config.toml
num_attention_heads = 4
positions = "learned"
parallel_block = false
lr_mult_o = 1.5
lr_head = 0.00984
decay_fraction = 0.845
Each number is 500 + 25 x the weight over its row's rms, rounded and kept within 0 to 999. Layers, rows and columns count from 0. Numbers have three digits each. The size before them is the row's rms in percent of the matrix's.

# q: layer 3 attention query, 128x128, rms 0.235, rows 122-127, columns 0-127
# k: layer 3 attention key, 128x128, rms 0.206, rows 122-127, columns 0-127
# v: layer 3 attention value, 128x128, rms 0.292, rows 96-127, columns 0-127
# o: layer 3 attention output (transposed), 128x128, rms 0.364, rows 96-127, columns 0-127
# up: layer 3 MLP up, 512x128, rms 0.376, rows 0-14, columns 0-127
# down: layer 3 MLP down (transposed), 512x128, rms 0.168, rows 0-13, columns 0-127
q122 107:459523453487429532481504497503482484493530448474491467502462528505462516493541529498493531496529537489495506519466494504525503493541461483484478474506547527440483472512562480541501504501478470501509493495510534517514463491517497518486470523498469475512528528490569494502547530523498499470481519499462526470542501485504521454512512476496486499492473518503524533500500506502518494506505
k122 102:563520509525533487498537490460480502489479489515477532483509478480490535489497514501493515450495489522485549487486444492487452529461522491475499519485480453509523539497498481485516487475516504513495458491503475537496502484493502533511523513523505495515491462460485528505514435519474515534481506505508511551521464532521538498499453481532515509540573476480486514497510532474499470485469
q123 117:500500502522483487473462507512535499476500451472485533467501511495483526482514447510479509445511503448480468480500526495551522502522521480527493492475559496447481527468501551498500506523545482534509473516494483496528498512489504529471494526587504488483494493526504500489476491477524508497485515464513493470514535460516545538491527505502510501520472480472499495505502550518508493455465
k123 114:504501513482493518520498480479465506478520559515532451507513496522497482472454529496517491519488538503466500546514473515468511489469456516507501485502496451523502487503517457519513485508473541499506530474513516546515500499507528501471497471452496520515480509432499510499488486466460537473534539549507482544479492469531471467556539464488505527531521498494517538481520491472489502515511
q124 120:524526518501507526501473541488476523482483524477501489494492488520527493531504476522498457471503524496504468523511508513555495536457460552511490480482462550512510511486511536488491503523534514490493514543530499457509517499508474551508461511539520447533487489479535508486469491446519481487504507521542470492463493489477462532496492495485474509517456473484520502431463475522518474497508
k124 118:480561512480478479507454474517517468527505494484536502480485498554495523487482521492540473540466490491464506487512507487495540532531480474497538483517501487507510488524501482496460512482458501517509512476436520508493493492497499485490506534476500523443535498504481504495494513491447550484525512496466513532466501477523507505548473477503504518461508512567476469547560503510519491500534
q125 103:495515500499497540481503493518514522472509511514480528509525507481500485491487517434557486494521508490530469482428485491529474530478502500461502509519465473537564484504517556515495500515504430452492518517515516459502469512515475517490478493523478511472486507510544451486504494505490488457516485522573463501518499530498478508480492514498489542501511497500509503511567495490507472480505
k125 107:564489489511463482541513480485498488499487470462521510490465498532507487498512477526534503493502461480483545464524529545524526485492493493537472476496522487448475530481506480505515517490504505524492494465507508526494487461479521513506456452526528493505521491480522490504478520501478528525501527441463541532487500488503499511508453449535490452487551552503503533493483533506531492482536
q126 107:527492470476519496562459488492536474528482506520503523470504485533489500496491494505509500469487518561435515479506460478528532536513487505447543498545458504514469488527469505444506489501546475522487482506490536438502505494530495515514504508472511568490545514497510511507518498498495514474474494529482489512472532482525517530466503510473473477464499486483510500469514513500491509497458
k126 115:493510497524439485474524481513474503492490483504441508506433516463494504504535528495496494535516486478535462504505481549483478463485475494523500431515520485462488518525546504520533502486464523472486487525502486536516520512527511484479482506520508478508529463547512538494474482496484472514522519508467494495498471523463507498538507502537507471517508522572519505549467492487503487521531
q127 107:512512528470506485496481526504503490513546510481511555526476510458490495535540513488500463492487504524529504492520489464466486517433489520513518501511498533456515499497538443506497461518494480474572504531503463487530510511498534497502535485491500470497481481487470503438531494494514513517533486521540479525508481515441499492514504508455476483539441487509473524499523496491495537473480
k127 116:458499528508522555470523493525524466490451484531489453525505516498499501481463448544449523514531515490494525479504479531506511459559500480495503513538489480572530505468484539480488542469513483506495485487475489508460506455524480524510477497470527526492488538500500500518480508520527480500483514484486517496503533481496486507457540487529501489493527472475501507469506476535463533494474
v96 092:490522489521507479542510499490527506492488480483504473467509498507471544522526500504492525471528450548501505511464556519475522494490494497546505491516494501501482491505456535502491507514478511489486477524507508427537464478512507508504487473496523510503549559475466495523476458521487496474539413527524497496487526501512465501489500519519497457542483514518498504525551474489511454496478
o96 093:500509491489508532468487485533476473531502489532532530469495500525531490467514546463512497494503536464511487502519432488524523522495489503459525488532486523509506486495470530501490495501545507529491549476472499535466532500517464478512528558494470511503483433483500485454493533498538483532493535539539507490493494510466534522478469490488475517495520478460505509448496480484507465479510
v97 090:502535519535482518472529508518484490495506479503515500479466514498545507519482509462523535525529465528490471547506523459508494516494497456486494532505467451485510486475504492464465495507527510479500528516467465495536527496496448532451526476472563488533487491477501552517493476478502495521515469471477493488520570526518497483501538533473504520508534452527496497496471464499487482496478
o97 089:484489475458486479551464503492526531506507463494505525510533526514552510511532486464493453489458496459519559468511473541466497509523495511518489484498532560507523494526491481539491494511462499496531471520493537529496482509518520489526499544501462499462497519500487454509480528537499514519509485499527484485478481497453485514454454493520502467498473534469489520472485532482502519537474
v98 103:510488498510502520511488503501465502487527510546531488458577526471485524517485467488510493482526469553495451493479481448488519455532510500470497519518494478507557532453507494519501484513489518497470483473473514498505520511474476531487538512454509502530496518459477505531497492535511511511489529514480565502454534512540493487504487489465522524504466467547475515515496502513481477480470
o98 097:492514485501451527494541510495507532546482529489538526506455510515517494492490495486470488510482526441464513488481511516526506522511471507508505517501520504542459492556511477509455531529500502471530530487499492474439522470522497458480541509487468532469484520477476511485501549428534489537501483482507488446493493492487510496471514511531488490502537552502534493480513504499473498520475
v99 106:487568428480520520488496550516503486561481511491503508502481507488513535488497509531495497468527506542558512502468496508556477523505521451488521473533505451491465548460507470497510511466519495513480508508460503509514509505474506463481499537513489493488496495478513519484498516468520518508517451450534518518504523496493467542523483518471493486481472503498511525473503487499477471451521
o99 103:517495561478451501511491465498500491482510524549517499482527490502464544483493487438517504515456485487473487486566511482496524485505489504466459494498519519486553474503515467514495466489485478529513482515539507484488495513471512482494527467478521533534482512504478508529514486546546481527517538513469484494496549500502540466460544517531537484521502493464491473501471501486486492514453
v100 095:462499502499505498552504502502465544451479485482495511493505452464506518480512513469486523494497515489467488507464502517546543531495461486520505498445491519511502529521466526528481512504478495490509473504487514457528494517541542427508527458553525504518526473505517531514454503511541517497484454510497535462545510487515489527525507494480454488506525504507465503512505521511519496460475
o100 095:516571498503523524495504521522500445511480529504477484527503541505515488539569514502531513502533506506540479483504467516538492492477510506486527501470501498468478486490517512478489498476478530519487509507482500555452528478430506536476526530520509479498504482508478482459504467474520513465522513496448454460472492520449486522503523545469499474500503503490509523493488488471503463530513
v101 096:503503492488522521542518499535486483519532438494520458537476513516521514493470522527522503512502524550452483447502530474498519497541506494510498530532528489515513532483512501517539501428501516506512524486474471501525446455503515529482458462491512518494513520504476491503469515446525465487481458519498498471530527482464515510515458513442523505520489480474504519491471514513494495489516
o101 093:547494527505486499473463469526515477487459544523484532458523485512467471473481501486531467473474481471508509496519493501505489508506453509531479468457475504474480490470449497493486488572464444498504529528548505518481531531483516457516522513471514484499487496487540527487503502519535510575528515488539513541492504526493497510515495477520523504504507536511497502491469505508498461524518
v102 097:474507535499513460536488497505484506440466505493497512526467523524475475458506487506461505461478489494524482484451462487525514499532476532465489486453479505498540492494501533496490526542502450525519522477510497522538480534498508507521496499535469537486467548510512482494528483493489507493451509508518474470447534534482485486498530500519535491492502560476531511527486532490557501487514
o102 096:526505507534519506475510454516452503508484522496474485512518447505503479524511500531508484528479523542510509513518480500497540492482501463574504480525496503529495543501521511498545485430489552462530501518481536483456528481484496516481493467476534490490526461475479533491517513538493492475488481499518501519497467489555491471513485490452515482530532464500503509530484448507488468489482
v103 103:534474529555542516491504543476470471492565515499443522511534480530491483512461475539480481486488469476527483503511530507516497471544535515523530519531481489497490490536522475459516499526528524523459455517469562473501485500487472489527492453490474503540471479514519485502516504471491466479450503505524471517503529543507518500502508485483478533491474514475471506493505512489499485494499
o103 105:431516511446481458502470507530506527506481493464540531490484524455504454509517516467542535524496552520479528502509521474479505498441475509477446501469540486531494494475485513504501512462510521482530533495477482500560511480518495546526525511490499508516480521490493456484469502480518507513542479495491501537559471508518488472494502508474523528497474480516490512484528521490482501518485
v104 097:530499502476507502470482529465476461486487492488509456527504532526498482537534516499497481509489480489505485522507525531516484459505549474429522505478444540530501528485528461534503517498525506509491474520502490522551500500474511468505499519450493507483471521454502478485534483493538528497431513511481467481532483496506480500560496492523543527517475507513499496480482523527516456474521
o104 096:472494519522487522517464438514532506532494508513532556511481528492517485499484468488497494479487497516479468504507495478455512530508453495516498468536534504498495501491481478434523497517510527480478506462549480462505505457511473542499538462502517522489524469535493521487496525523503485531560500467449506477483511491510556508480476482474489481512500504527466532535528476468511533526495
v105 097:526503534504510519446485535512501529457535483512489477517502527536503541476469498512503469530491497488501511530504498478556512462483519524468471516531466480522521493487470533507508451472514503497533484519496530458467556548489474493507508465516500507524515481500504468436530499526518485497533492502509523469475514500486521474501490479495508515500527476488429514539483523502503482488432
o105 105:506500468481470476532516480512490472502507535472529508506503488462470469549531479500519492469511515492474485496465526503455472524495517509546514496459518491499523506546540531519486527534499465475485546459476507511542461515507578520484529522473502514493482514462491510517458533477548478510517486492500502474502481517526465492486453488487489520476492511478521492462540470535483522501530
v106 108:489474479467517478472489470513485542479469510542506513502526494542509529507500521505468520466455476496505518520537516460506475487521492540520498513486519480471504530514496538501488511526472461526543491502498472473498558488516554508488470524493461508507479526518489463473535477546491507535471511507531542491512452529467529512467479485456515481478481479504502527509489490447548501467497
o106 112:491495532542485490522548558488475442481505495478455522529462512515504516482485486502515480518506500526497480504488504504469514527495523526523499460506463517547485525481530532488495460511529528472478485492517536459490486511462481513501442513446530508518512474490480548510530548496501490483498476491510480507502512500523453510513480490544491514523556481483483474491472486557455489487508
v107 097:495516509552513494515494537501550484540426512535503455496522499452466505504484484477502490468467488521483531526500528505539538474507500525523520467501496480511501532545501491493497480521504490488508490462514532478501490521517477488490521467526476463491535479508482513460489479493451505466512448536546531494509527481481480493530520497510431495533516493515442527488521478504492514506488
o107 096:506499478417473513531528505520445497486535506459483533445487525518534489522518533504520525516514521504545471481517469478527495522456541480456520531500487515496494499455474542519497477497508511537486504519493485513501495531478493485515450515474496473486508482507516496501487490479534470528501533488477472472492474532495535511501526538491499508495466525474579496466482500475495477505519
v108 096:481492497474505503519486516517492459534488505535514517524493482495478499448497468487497504457515475489480504483509502485456488506492533513500547507522499490407481506510494528507469537498489486503455500513505515458452487536530452561482525523465495562501510475488510510495485526519505518451488501526506490547450519524496500482507498536497523502494513511548489545486493511473477545525498
o108 103:507486511515476508475503549472481551474507516517492529534493539532526471516493513480490505502502498479507461503492509520515470474466463520472446511486507513566540488521490491509524490485506536481530499508514525503517534487482507420506491507468461469515432543539496495535541484513437443500508501459530496473524500494501492499505511522501484519514461494491491496483515478532523487500489
v109 107:501452503549527522476494493495494461519493521463529543483514535516450493506482508516436469537466479543500498536485537506464464539488504494499475530517479482504470545521492468517494511475524538482484509546496468509526468532459494495482501472479502534465486512512516492494510540549463482507479553482490496481497529514526461488495490514512471495511477515534502474506489501476539479535495
o109 106:465518492521502490501521462513502526447512498540457491490476518489528497510526483484504525504544502487506490503525490532493512508478474503508567496505501503575512477498506445438495497507463490532494456489501494482488490465542506461510507555502538515471504493452501476504489481517483526485559486485544526525521481461540550500506492491520505513497495484464491524464530479490493521489461
v110 101:501465484493485508469453493534490495515520515504506530478531474511538469486498481519493454480522475535516502507540471521508518497490502500542457480493512511479496502503492473519504502460528497481511479543491500475460517482490562446553481482519520528493492488517536489524494510511511552481538457472514533455535466523540499503505510467447504448519511536484528502478474516516503461528480
o110 106:515550510509526477550501519507509476476436463529492461504479519501449531570507498525488536503525487491447507489516529494484497490469459502478534512521521492476467492518497501504507531508508512513515523439504488535530500497484514513469500513470496500494502489516520486476472461474509462487511545514438473535456523473519463509482528543521482521489504512465519544488504473517504492514487
v111 094:481470507483532500503520526473492534528541470469480544480535533498461482525526479485451483496498510492525508499524473461508485476550511523517494506536477515544468528550495478477515513511448507514492497488503490578486494465443512491470503528503491508496460539517490474488535514493521519515472532507504523538524438487486531460485495509496489494494486466509477499458472502500536507509505
o111 093:463490527507488512479497497492495465506497529471476462488481495514475490469494503487506497520517508539512513475500520509524476510437506499477512490516473510497508488507509481513522493498500456492521522544519480441532515454588485514519475488488476510542540475494484506499480478444487467498536457525498481490516548486532516486511485476536541511498527509567490481539536513514460537492476
v112 109:461529491522499493532528529457475473501507519512467499519517490452480517496473508514543490529517492458497464538537521456494511469429489497535496484477497466488481494471534539481452513513467473484504493493494494472526480516486463537521535489513506525507496494489464530469545503496490498497469541532482523517510467482486457550501522485541493517541552483493503512523523515540504505497484
o112 109:512462488501479504524477521544475553471521472452528484499511505545538472522548497467476514468507478559543511475474529512522526508547502522481474479521552520520495515548526511495527477496499512462472475502474487496449498524516492489464496514531490481489474507485511457529469524492530483486516456462513478499493529481495502490475518492503502455462506486507530499469520491469531501503532
v113 092:519476515444430509492476487503503523510494487531495498509541491571491479467558495498455497505526474466545515505488495472513500508497512460511447484483507533529515521505502504550484516452477511534517504512463483465509523511556484528517491484502472487486480529508535475515514504464474538477502493533524492473525491474501503516475497449488496547523499519470508544498472496493488519498527
o113 092:480495526545525490530525515515537496500481509459532518503462551472477480495463494564504540531519546528457489515521503494470526493514476525511495474529480498474510455488523489465513439518530532481505513460507509495509496465472537499486527504515522477484497477512487509480491505534478508484468523488522529542466526528484506455469506489458481544462519510470506478480529479516468487520484
v114 090:531539490512485510456514516492541514471546493497484496528461502477516450530486522486472502513447466496517518496535495463485522487484473485526546501536516511511516532481560495457483508497480446479512505495499456497494549508529508501504544483510522490501470455544492533509460474469498521501476460490533489480494497488501533491454495494527481532503507467513552493499470538526523485495498
o114 089:485463488473541460556492491526517471517470505451489508475521493534498528499488473501480513495483527511491512483449537521526509537550546511550497497490475502486462500491476537528512519504531490489477480517479532477501482479448492545528456484479475526502496532512523487509513495544498475477509517478495497517471504461527466512493498495519558449506464537521510504509521479468450513514500
v115 092:447500524554468454481538479504480526463503508514461510437484510506514477499515530535519545477540499535501471503495525530497501547485536497479459477466484512433516449490519496476504479528482482499504496493516536480482471498478487464512471493505481513508479518506484515517515500486471501494517501526527500487478477523502535546545492511507587486466501501503515513490524464486498505508496
o115 089:540523466487469520486438504459515530525555444489523471457537498491539497530491487507491496517525510542501522540506497468489527454489477497540510499543518503525494541526531528522482496463512544483498517477495489493488521519506500507483519530486540462489490467490483501500513525496458493487475483558482522522487494505458481487472481496487477481535491474483496468552469506477538476488499
v116 095:502507511523503474477518503508491476516552484509515510508483509510508519518507487492513469498526553437483521487495473432486544457513522494504542479466528514480493513543481510499474549463488507532464544490501433523512508453512524508483503497494455461491530473449478510469461556522561502526525497486504524529512475490476501510500517502475504533484506517517520494487481507477508487486495
o116 098:543517503490511484512466508501474476495507535487506502544494497478470509534506483521485531484452463494530500516521526547469447547480488524471448515507474468511498496459510456528524462535496500488534478530531506543452469510486497507484507496496500471517496527557503541515504485500499490501507505507506505466526498504515526485473530467537436477441517486522494480517523486536479531483503
v117 099:480483454533509512490540490505505448518502503505513521493478503530515500500494502493537542543491546477455489493492532490487529462523512545493499526488550498489489504477530485494491479470477520505465515485520545409515509499527527507509487518498489518506468499474452459488502493458491491469502474530513466466486478529497504489480507512536492547466484514503502538494563486485507540513459
o117 104:507550496466485511473481551503504506460503501487531494493506485492537500460495472489440468493517499532488506516495494480531474526505491513526491473461455475534474483482521513501499496516539475493479526486518485542550474486523483508506512502487532431476514546500529504485493512492509493508530517491506550516530477467491527485540506506490494460531445473542517516494436503520515488478552
v118 082:524532500487508472530519498487479498540497481504469550509441518485475495504516489485462519524546481452508485521509541491493522468525517457505503494487508502495486498482462512513528527490509479508510548487510538492513555505508491491462512509462505467537522489507544539515501485496484458536450516493457530540496515528505490488482458477464458507481499521499548465456523476495517512519451
o118 096:504487502537492510489471542444522480494487513479549499541521492529511510474514472471459513501487526524485519518500469488521507581496508510503533526506521530480533473443509505522469448503485522501503463508493500532508478505476507504541526495509498510515483514500477492505515509501507522476512446484514508499539488422485501547479548528489510496491481464475460506520502516501459469469461
v119 097:515550536522530433514506504494503489523541495467506520491508529495499474508505501481531502534483503489508485569482472490512533546487485519497482496475479487455557514474510489476522543462472488538477482478503468497499524484542477421527473493516511525544490534503462499480501480494526448504486505519464483489522510468488471491537528489499498490505493506508489530465498464504501515503539
o119 105:506519499500512572480447478541498545512469475531504501460494529506505548529491491512512471464499500480522523459522502516499481482442490505481519477531504524508458486471513465529506473496535475449467522505497533505523490509457495547490489505497521447489508509494527524526470510496508543514521467488519533494478522571488503487459497516490499473470491504496487502546497522485488505480461
v120 100:462508507576540482488491501526482479521502502500491523496482521539472510498487564512534514540498515491497495468500466524506508471502545498492452501496520518468528508555508496505468494501497537438508514475501519491501481529443506478464458489527502499492482476471503528510497540509508469510512507491473475498472559518463493467500527477438496476558502502513519526497474481485476488512492
o120 101:543535501447461519513485497496483505496497470507490480463493468468486488497489453507430493489510519466548511533512513530484533529451464508512537526480493478508461526472469505505509521477477499531542461488497483522453530502525556516516520518513527498492504510491508503470486493484499525542518472518498487505553471504514524514515488500503474516446487488487504472516513549516551513461513
v121 105:470506513491481503511506495519543481427518533504526511500540497531519496512461497510500577493531477514512553510477515510507508534496458489493535510443497510504489477541473500459537528521530480489500532451453443516510500495500492525503495521475508455536522500511541500519488479488503495502503502495462526516461464454501515503510493479504503527504489499496483498463526538486458456485482
o121 108:532471488485527467541513475471512507534472530499498510510422476519506544480487504489536473515471508482525504501514465493507496478515503511480441504524469463468514526479511499529459489493497538514483465490497518451486497510537489496496491529541479514474516492508492477490532544508494515453512513484496505498508495581495475558507491530502518459466560493530515469515488512513506466495502
v122 089:547513495493474502487530479508478535486549479473462502479547510536497501508529481436469507495498450484527493496490507485504496504514519487516495484489553542536535491490466506472505471505511504513496483499504539501519557452484489498510489483472519459492477517501486505502563511540443485506517469512489481517509499513486459540524487501538459439512527501491453489508517531464490499523520
o122 091:415487477466520497498484502519513491520477504491525530488510523443497500475489532550528490506500477526474519517520464499526495509501533517484540514532492509461506497503519516516479515511552518488481477481447464520522470538543456525505506520528481515509505502438518478468459519458517539518492503513505483498492525470501520487496481501477513556499466495497488496552516490515460487461480
v123 095:517510485438469513488513483505473505502545541493503548478510501521520500511546465518523487434467524488536485530533474481520494467480496494546486494444497535505479493454491483500488533480496492508494517482503454540521536475495514529523485513494545523471457481490491484538519498517492511471513518538497525520515458524518456518487515501517482519482544484467495503502500508430495487497523
o123 091:484483506497513480492511490529506505486425480478505454527521511508478564517456547539487547528499453524491511503510510523498480477521499530451464477552530514463498515559534478503519474494509557503491459494501533476498465493529449512468504487510488479510530479509527492508487521512503463455491514464522506477492517483506506486518527497538505481501502478532501484511493493523476527474471
v124 101:441496483522522505502514510482467466523483475506498513485454505506498461489524512483493511481541483481463514527484506517544530508528529533486494510499488489482488553520465511476503503503452479516499486486477509516481526535484496461484501523501537546498454477486498495506517511505534544476527535547488463458509439496526488479528495519487554491505505482535496487480499567548477480467524
o124 099:521539507490481534535480477476527501503533548520530499497507527500488503531446481476470462499506475541527494483501466524501482445445472476507521483543459516502535462514510493543509515481490541504513503464516517486494513451545509495510512521478464473502550504537483507484497510487478439525518488482463447535481492481504489515507494498517517470501509527513513498548500451499518496523493
v125 097:523467486489530479482449516534511516507514510495468487500450517522518466520486504516494507478484497491462524456528504477470478537488514453490515523510564501501512476528532473513468456444494528485507499481536493489518463511513473564513534518477508503513479482518473528486508486504511500486483461485525498547527457510484511528479491494527464502488504566530514500473497469538483531474536
o125 109:498509479515495454511482520438522485467505483486491520473529500468508499501481511514515482508505449535502509541503529526507500497515513516505489503469448490527522531510498491491543480515551477485496485519487503484485501522468491457509489485482458538463488540501508478461524475510485518486553515500487508508506533473535545498512456468462520527526448482492483475524504542475551493571519
v126 088:514466487513490519515532508526466525513496489503457505527522476443487506483442523506468574500495482476512464488495501513515491554508473486523508543518506494473530503538536476476482479464499499542500480520471545483494476525486548487500499482477501520497492504510517511500479562513501490527497505470510495439514511564513523532517477477495522505468485485497426506509498506529487491474505
o126 095:457542505516505499479518539505522510484487529519479485456525521470537481498552464493538452545532504517516528487509483510537477434506502512493505493450495448532482519512486496517454527494501484488484521534508508505485497508490489504503529516467554526513471528469475460496512465476472502497536473474466487560489511497513465496491502532512541518482523542496466483492471487487497485528501
v127 091:519466464474520495508449466500496469525520499504523516498518484504525472539509511513501473502531508467502479524474516520484501458471534519516547482427510470533453444540503549493504533487535521546511476533475491529489461468502517520520499502443523497518523500531536481500518487486486516492463502454504513462491483490508511523491466524525517506515486477472550493460505525505494506508505
o127 093:517492462482528472489521530507469529520461476499506499552471533499517486452504482490517550473467506522502489471477558470488542544529443497485469448522484478480547526513490498477502467519479495503496506502502484522538522494498445484475504476547489532474516494494492506467474493502502474489535516539502513532525495490550496556503535454483491490495522488530484525520495503490515484480493
up0 097:500506512451504481488515545516489531496480504501517498471511533542490506500504490554491515524490500539481485484528508506519512525409528524502531484515465505471463476500504476499470491497526472491504502514547499470534465492500458534516505438502543499509460514526516511506465468465518499465523503474508535517505510497525507470510550492506438516496467470458468523495541502485477517501511
down0 088:486480483514492501483498515524507438488459507502520491526498475498474474494499503476515486527484528521499488439529487534479502460521500540489506474461527514460507515489544505477530462506505521540492497507497494552488473534512541427450460510489496492527547493515530484453487532508537541516473547499500491493487489495521507455469516497491498507511496544495485504516478442511513510501539
up1 097:483529521484522436478506487477515457456491506539541487476517486506497510497465553499505518495509470456514496470489482521513495522564511503483510479485443518479496488515480496491512498501537506538506465486523501467467463532503535502564508503491520487512521469506472491489539497492530479482436522458470515478485507476525506484478552507505532501514520548493527495484517528520478475533492
down1 099:541516467511469460541455512523508470509503543482470458515533509505532508518487481496460506528498498497465496479496506540486512484460522490504487471519538526468492487502516485475463504483481525543496478521517484522500511492458497461538470523488507497536508507481482465480520473488538533524468474440527520560512509521494547516485480512493517480495505523498528522514496506515530427462520
up2 090:528533504500466558500491469515502467474489536491484494499465499546446557515546500482480503548514486505457531476505498491523464481487501530490468539500504503514471437477477510485522507496501494505478465506491506505522445491514539502452492539498518479524504540515502506501479515505512522527490478492512480495503481476488515436543524517528525506499485495527542489452474540496491454477506
down2 090:493515503523519528536483534465453509480511531502515475535506497495494521495511494525484497521495524481507520487486495498442508550489490446500491479510515480549460490468522462532507489499523480488521496502511513468558522555507465477531482422462460491537528463519505499528493479459474489459510484484478521524507489531505470516448493529531492522515478517534493514495488526508504504485463
up3 083:498493467451458513507478490495491524519474483489545511513504506464520527503493473566450470505506479491531512516465577492504486502469496478517483512528462494510484542482477512506502533521544533514536487527480456548538504498547526489522519496513452475493543477494491514481472524488466508540488476500494528516470513476501478476482508535510477495490492506511497469556479480495531483475508
down3 089:540508474488505547490470517496500509474482460509526482517501493507544488531507523545475509466483554479493485511502547517499486480515496482496527502524503464506494502494492510529500517493510521478535502477509437519489503461535506534481512510491506478470483510499555488491447526439534485538542455502488501441517486508481550528519449502481505530480460472503509498489480537527510497460477
up4 114:509522511521474520498510506457486504492515473541518496506491533535499498513528518531505490522533475508481479453506515519511490516503531430517523508487462534508502470490501487514480512485471464458525460531529539524497518491490498528477522491505484464480534518506529485493519512459517444537490449510459534512517497460503504487453484511475495489449496512530422521489556485506486514508521
down4 105:511497511527528513500499510466468478523512464536491517502514506510485523473541550511495534502495481524513520441499520532522527492531509438525507469496511503486531476478500504492526513484480463468537485485533558560487481478509491506449473524528515454471496486495493518490514517499506456496494480522474527523456523490471469510483499487495504461457505484542461512478540471520453497495536
up5 086:473496496524487570529532491503523513522470466451517524461446483504505523500547519502489503504462492476506478489554525484497545518467473493462532526501523532495494474511490520475482502471474503518517495489480491502505471456538480497527513498513494485499499530481527451508452508535487500474539429493526507522516490485555547516511478474520493531496524506501491515478488526479478505484459
down5 085:536502528498528478445476545535492468463496527554488484559546513484487513496488514502471502489508511521472516525484475524489440526532539516486510482504453467523507447450493507492506472486526486508503539497499531471488511500424505508479518496443529518550525489521487527506503504486503479514503500531476495479503512467496469495497505517490550518507463510508477482482532492506518483484507
up6 093:501461481491499460575535468496495449505504532493507511495501527488498519467500535491501493515479529461488485478537480488470442492528513461439514488485503511488506503491536486511481501546507479479503511521547475493493491521510486504513471532510544487516479484529522474498542501491496517479505500545475481456531571460502450493508492500491500502531537495510498506536554494492462468503505
down6 096:492496510454487497485495466498492471464491488456485515483538535518533545533510507529530483480548494542527512497470496492500507499468510516486503492444488448532458545459560492479473492481466483508495526485518492509489500499458540472489469504477497464510516493546525523477468519522535509517511471545473469480491507502502474494490498521520536490543470487541486488516480514484531526548504
up7 090:542514513506488506514494525521475520498512504495524518499498492488487508499522518477487526511487505499455491508460510490507483505514451491469479539500505487527497462495510494487517515488474497476507487499511501497534509497526521466448457452515462508500517482498496533568507518526527492533482461517472482509505542509506471432467497585499493451430522501527485524491515556555511498515498
down7 085:478460498447504450477517529544516483493443472506478529560494502469475457492507466516524500485484521461544504469497536495495503490501513468502476475494462515472511530493494519520483484544558535512529515499498513474498504475471516504514522484527478505522503530459515484482488531449486474507483543492529505512483504518516502524468528536514533522526501467496507476518561496482475475492531
up8 086:495484508455537489500492512475496515488513492546516503481491531506540450534459506535523535476512494501507506500527502473501492513494439511476540524510498472497551530446456514521513515520499480550519510512496494481508493493512506521506493444500476503488487520548490495506531517447525461458483496498459506508554487489481513535496557504518470524498477484472517475511497472464487534512443
down8 083:507510479483497423482465441501491524535475497495476542508494472504548494496498515517492509516462507492486521485495479508463501495473477504451478481473530450501544540466511517453510505516482510479516531481523571509491550529536524498503474484500493485518491525530496510482483521553472469496514497511498483498473506502451494499485511493539541523464499466504520538517488546498496513525521
up9 113:479510516491508507484543482544549499490528516473465499479496539501489522496506507523519495523519478486462483508471502464496536460493491494519470525513463517501436468510480453521487518466492507459514489493515469480492527463547491506443448479570525471486503495494499502492499545507498499509497535509482504503499504514482497482508525546508529517506448508512542556479497522524453477532522
down9 119:538486502501509486505508463541517504516436502491508528477492495499484469535481477508491508457523458491459516497530510506445466482500476498503488533519563519499444485515473482510530476493473499463525447486496513495480523497487513477526484480482552559496491497478527470515505507504528567513580484518493467495494509490505529510466519510507521530514486464541502496503498487507493528488505
up10 099:485480452437501498499492453480421525507469507510533505464481499519511499521498509499495484504527518464511515479479539500465483490521481509479484460480482508487513484526508472487511487513508491517457537490551509465499551455517551542499494496494480517494504528549495474511552521522502488529542505500463524481532495499534514450536527467494464497535495478488488487529513489484500483531516
down10 097:475495457483528546526470475493473494501460487514471517470489540501497530515457521466498510534526549487488493485496507505443504507487501506493515488494494490484509527510522454550511498495528508532448519493492505485532521498502485500471494553476472496490479526536484499469442502489574472504521484496507507530521486525507454511527512461516519504532515520491473436509502533490467530505455
up11 123:523498485475473532495439538500503538518515554490545500507526482501518480457532523460476500535463475503509504503475490506501497477531455497504461517484519497500500526497511527512533532515493527456531498493502500510437467540524502490525491507480456461501515513539533504536537475513496514498499512501508490475481497513464554515495475463500470461491480551490490482476538487464466472522524
down11 119:531508505507471523476484535543516507491506540484509445483464526528462509484471499509471559516473465496533517537484523499453534496469498529513479507525493488492561471496494542463530499540498451492532506504508469485484492493452500475510512512494477480529517486508490484504537465467549524483509502512450460464515495551500498528508517485519480506489501515495496477481555509496523464507481
up12 097:494462494496550541498507508488485510492519500498529506466483527532506523501495478544500509474493480504474478526526550449520486472476483454466457533524550456528480474512489510522478544503491494544508499492532523484513518463552512504511463529518531498511448501506472482577484505514483469520495534489473531499531469500476522521507513510473482491482458499479491488489514461475479479519499
down12 108:473479504492524495499541496489544525509514517498535506482517501504532496471483465541530490508468516513488489529538485468496501471490512497524457490503551436517475512498478520490468505510495464484462496489459510422504513469507499479532503529485506469483514524495507514504492515465510499504506546530514516530521465508540579459502517532480494493502468466456500492480485541517476478537527
up13 099:478508465500514500511525490487538486462467508501513480514525504502494483504518521492555517528510501547421541481551535494497496510495505519494503497459479535541527512521484482481535467535466515470534463511503498504537465489499523435478507473433493473503477531506496522517508478508493510512507531543499488477422494479475519477496518486488523493505492516507495495517519538504472472484471
down13 093:484513478493498531525520511509528537495581465486499492518490502488478524468519521512448519466489493516471519516465517529480530507494462535495528502498510538451501486528548525546472491485509464542485487504530517543507488515507486540471484525470460473550497531488476474495485476490504486480514478524465488545510480465478498499492479530498490498502509487512474462497501471488488565515458
up14 123:507465497472513489473509503503515476542483502516508514506519523471440495510551515531491505547530511471456511489508479487539545523476475473482482513550486512456483529502454523492499506493533507498522531503462513529464552500499488495522544480521487488494501499527466534517473469460499477492472517521498523471490484464516492503493500492517505529506435544506466555512452529469500473488496